{
  "n_layer": 14,
  "d_model": 128,
  "n_head": 2,
  "n_kv_head": 1,
  "head_dim": 64,
  "d_mlp": 384,
  "vocab_size": 5056,
  "activation": "swiglu",
  "norm": "rmsnorm",
  "norm_place": "pre",
  "norm_eps": 1e-05,
  "positions": "rope",
  "rope_base": 500000.0,
  "rope_fraction": 1.0,
  "qk_norm": false,
  "attn_scale": 0.125,
  "bias": "qkv",
  "tie_embeddings": true,
  "parallel_block": false,
  "init": "normal",
  "init_std_qkv": 0.0577,
  "init_std_o": 0.0717,
  "init_std_up": 0.0826,
  "init_std_down": 0.0826,
  "optimizer": "soap_variant",
  "lr": 0.0106,
  "weight_decay": 0.0,
  "lr_head": 0.00858,
  "warmup_steps": 200,
  "schedule": "wsd",
  "decay_fraction": 1.0,
  "decay_shape": "cos",
  "final_lr_fraction": 0.0,
  "batch_tokens": 65536,
  "seq_len": 256,
  "doc_mask": true,
  "train_tokens": 166900000,
  "steps": 2547,
  "dataset": "wikipedia_en"
}
Each number is 50 + 10 x the weight over its row's rms, rounded and kept within 0 to 99. Layers, rows and columns count from 0. The size before them is the row's rms in percent of the matrix's.

# q: layer 4 attention query, 128x128, rms 0.0573, rows 0-6,64-70, columns 0-63
# k: layer 4 attention key, 64x128, rms 0.0584, rows 0-6, columns 0-63
q0 065:60 28 51 47 49 62 54 45 68 50 57 48 50 47 76 65 67 71 45 44 64 59 44 43 45 60 53 51 40 48 49 50 59 51 53 47 59 53 60 39 62 61 61 61 58 50 50 51 54 55 64 56 45 44 48 63 51 58 53 50 74 44 55 59
q64 103:51 27 43 47 58 59 51 52 55 66 52 54 48 50 68 39 49 40 55 62 49 39 22 46 39 61 56 52 60 41 57 46 63 33 46 42 44 45 71 44 32 46 41 43 61 42 55 56 42 43 59 42 49 50 54 60 54 33 32 59 26 52 54 49
k0 093:50 61 41 49 55 52 42 53 42 47 41 50 52 50 69 38 49 62 49 48 42 49 51 20 45 64 35 55 49 56 53 45 31 41 42 43 47 47 40 50 43 54 47 45 52 43 64 46 65 70 49 70 37 42 58 56 58 48 41 45 51 28 60 42
q1 069:62 52 57 48 58 54 55 64 54 56 52 56 49 52 58 52 82 64 40 53 51 49 60 37 45 46 53 36 53 47 46 60 55 54 49 51 51 73 45 52 44 36 58 46 46 43 50 57 72 68 70 34 50 61 49 63 46 38 39 31 75 35 57 48
q65 085:61 44 46 41 52 54 51 56 47 79 45 49 60 62 56 26 45 43 52 60 47 41 39 56 39 47 51 43 49 41 53 45 49 49 50 25 53 58 54 41 39 41 44 50 47 39 43 54 50 43 50 56 56 48 75 72 61 39 39 48 31 39 57 51
k1 077:52 45 39 47 58 55 41 43 60 38 52 54 62 45 60 45 46 54 58 48 45 56 53 46 46 41 39 71 53 51 44 52 40 42 62 55 48 53 53 60 41 53 50 52 60 39 61 67 50 58 62 73 53 29 49 60 52 58 38 55 42 50 57 39
q2 076:40 47 44 48 47 47 50 35 47 42 59 64 46 63 47 60 38 41 50 54 53 48 63 51 49 66 48 38 53 55 48 28 53 30 38 42 41 31 50 53 46 43 41 62 57 53 41 44 41 32 38 46 41 32 66 52 44 52 53 59 41 45 57 33
q66 100:61 52 51 54 52 37 38 50 44 45 50 55 49 55 51 56 37 42 46 44 69 58 62 53 69 40 47 51 47 41 43 50 52 49 58 44 46 33 34 64 64 54 44 61 52 46 53 48 50 49 34 54 56 48 43 20 45 41 54 58 68 56 49 35
k2 089:47 37 56 50 50 40 64 66 60 34 58 44 39 45 38 47 51 52 39 32 58 47 53 60 61 57 69 45 49 50 45 52 61 71 39 52 45 54 59 55 52 55 53 52 60 70 52 57 56 58 45 34 55 39 33 42 57 39 50 36 41 66 56 71
q3 071:34 61 28 63 45 50 57 49 54 50 62 46 51 60 60 64 43 54 47 73 54 49 33 44 47 40 61 57 69 57 77 64 47 47 36 53 49 59 39 66 36 57 52 53 43 44 47 58 54 57 41 56 48 49 52 56 65 57 58 47 46 32 52 60
q67 098:64 46 51 37 56 48 41 62 57 62 38 48 59 43 45 42 59 52 43 43 65 33 55 40 44 26 45 44 37 43 62 59 49 66 49 36 39 56 55 53 59 58 55 52 50 54 65 38 43 58 36 45 69 34 44 37 53 52 53 48 57 58 56 51
k3 082:46 65 52 74 48 57 51 54 50 44 45 55 44 64 32 44 48 55 49 43 65 75 52 55 53 64 44 52 59 26 41 48 49 36 50 43 42 65 51 57 64 78 43 52 73 54 37 52 54 48 28 41 50 47 69 40 55 42 56 40 50 50 38 55
q4 070:45 73 68 49 49 59 60 52 40 44 61 36 36 53 34 59 43 50 28 51 55 54 66 52 60 52 56 49 62 49 43 54 46 48 47 53 42 49 39 58 35 59 60 34 56 37 58 42 39 51 58 64 44 55 45 58 44 51 50 60 33 56 35 56
q68 100:50 52 54 43 42 49 50 43 40 53 33 46 62 54 40 50 40 43 50 48 65 53 31 22 59 44 36 38 50 53 40 44 57 55 55 33 54 77 53 51 37 69 46 47 43 68 55 55 52 69 48 43 29 56 63 55 72 56 38 51 55 39 46 64
k4 102:39 52 50 70 56 38 47 55 64 38 59 51 62 61 40 44 58 61 29 33 43 49 46 52 34 49 50 53 58 39 44 64 65 45 39 41 40 56 45 60 66 34 47 57 55 73 68 57 62 54 37 44 54 47 52 41 54 34 51 58 46 50 46 50
q5 081:45 60 57 51 56 79 48 44 43 45 50 35 71 54 45 46 51 49 37 48 62 40 33 56 57 68 52 45 60 47 58 52 43 53 52 52 37 55 73 69 49 50 46 63 22 51 41 40 51 51 47 55 53 78 21 53 42 51 51 38 35 57 44 50
q69 101:47 58 53 69 62 57 59 48 65 54 54 35 47 60 42 41 30 43 46 60 46 55 74 62 54 67 40 31 62 57 65 30 51 41 50 47 63 57 64 67 43 49 64 50 45 49 56 46 49 62 48 45 54 48 45 41 73 49 56 43 51 51 62 49
k5 096:43 58 55 43 26 35 51 32 67 54 57 49 60 50 50 59 36 54 53 55 45 48 54 60 45 46 64 53 55 53 59 30 60 54 34 57 68 54 56 36 54 62 52 58 48 56 34 45 33 55 30 46 57 48 54 48 32 47 52 59 44 53 48 58
q6 083:61 77 51 59 50 45 44 49 58 72 44 45 35 49 59 65 53 55 48 41 57 52 67 47 39 38 49 63 36 48 47 53 62 47 44 49 40 44 35 41 70 41 47 47 43 45 50 57 40 75 57 34 51 60 49 54 47 47 72 48 50 64 43 41
q70 093:26 42 44 45 37 52 54 53 52 25 33 52 37 42 44 36 61 33 54 55 55 58 47 39 49 41 49 50 56 49 35 47 46 52 58 48 46 60 55 54 46 41 49 64 45 37 47 60 72 28 47 63 51 58 50 54 63 31 52 51 37 57 65 53
k6 093:48 39 37 36 51 36 64 35 45 47 68 65 50 43 57 70 38 43 30 53 58 16 61 60 56 57 64 41 42 51 54 49 44 57 48 37 47 41 41 65 48 46 57 57 45 54 59 55 58 57 45 58 53 55 27 51 35 41 31 51 56 45 49 53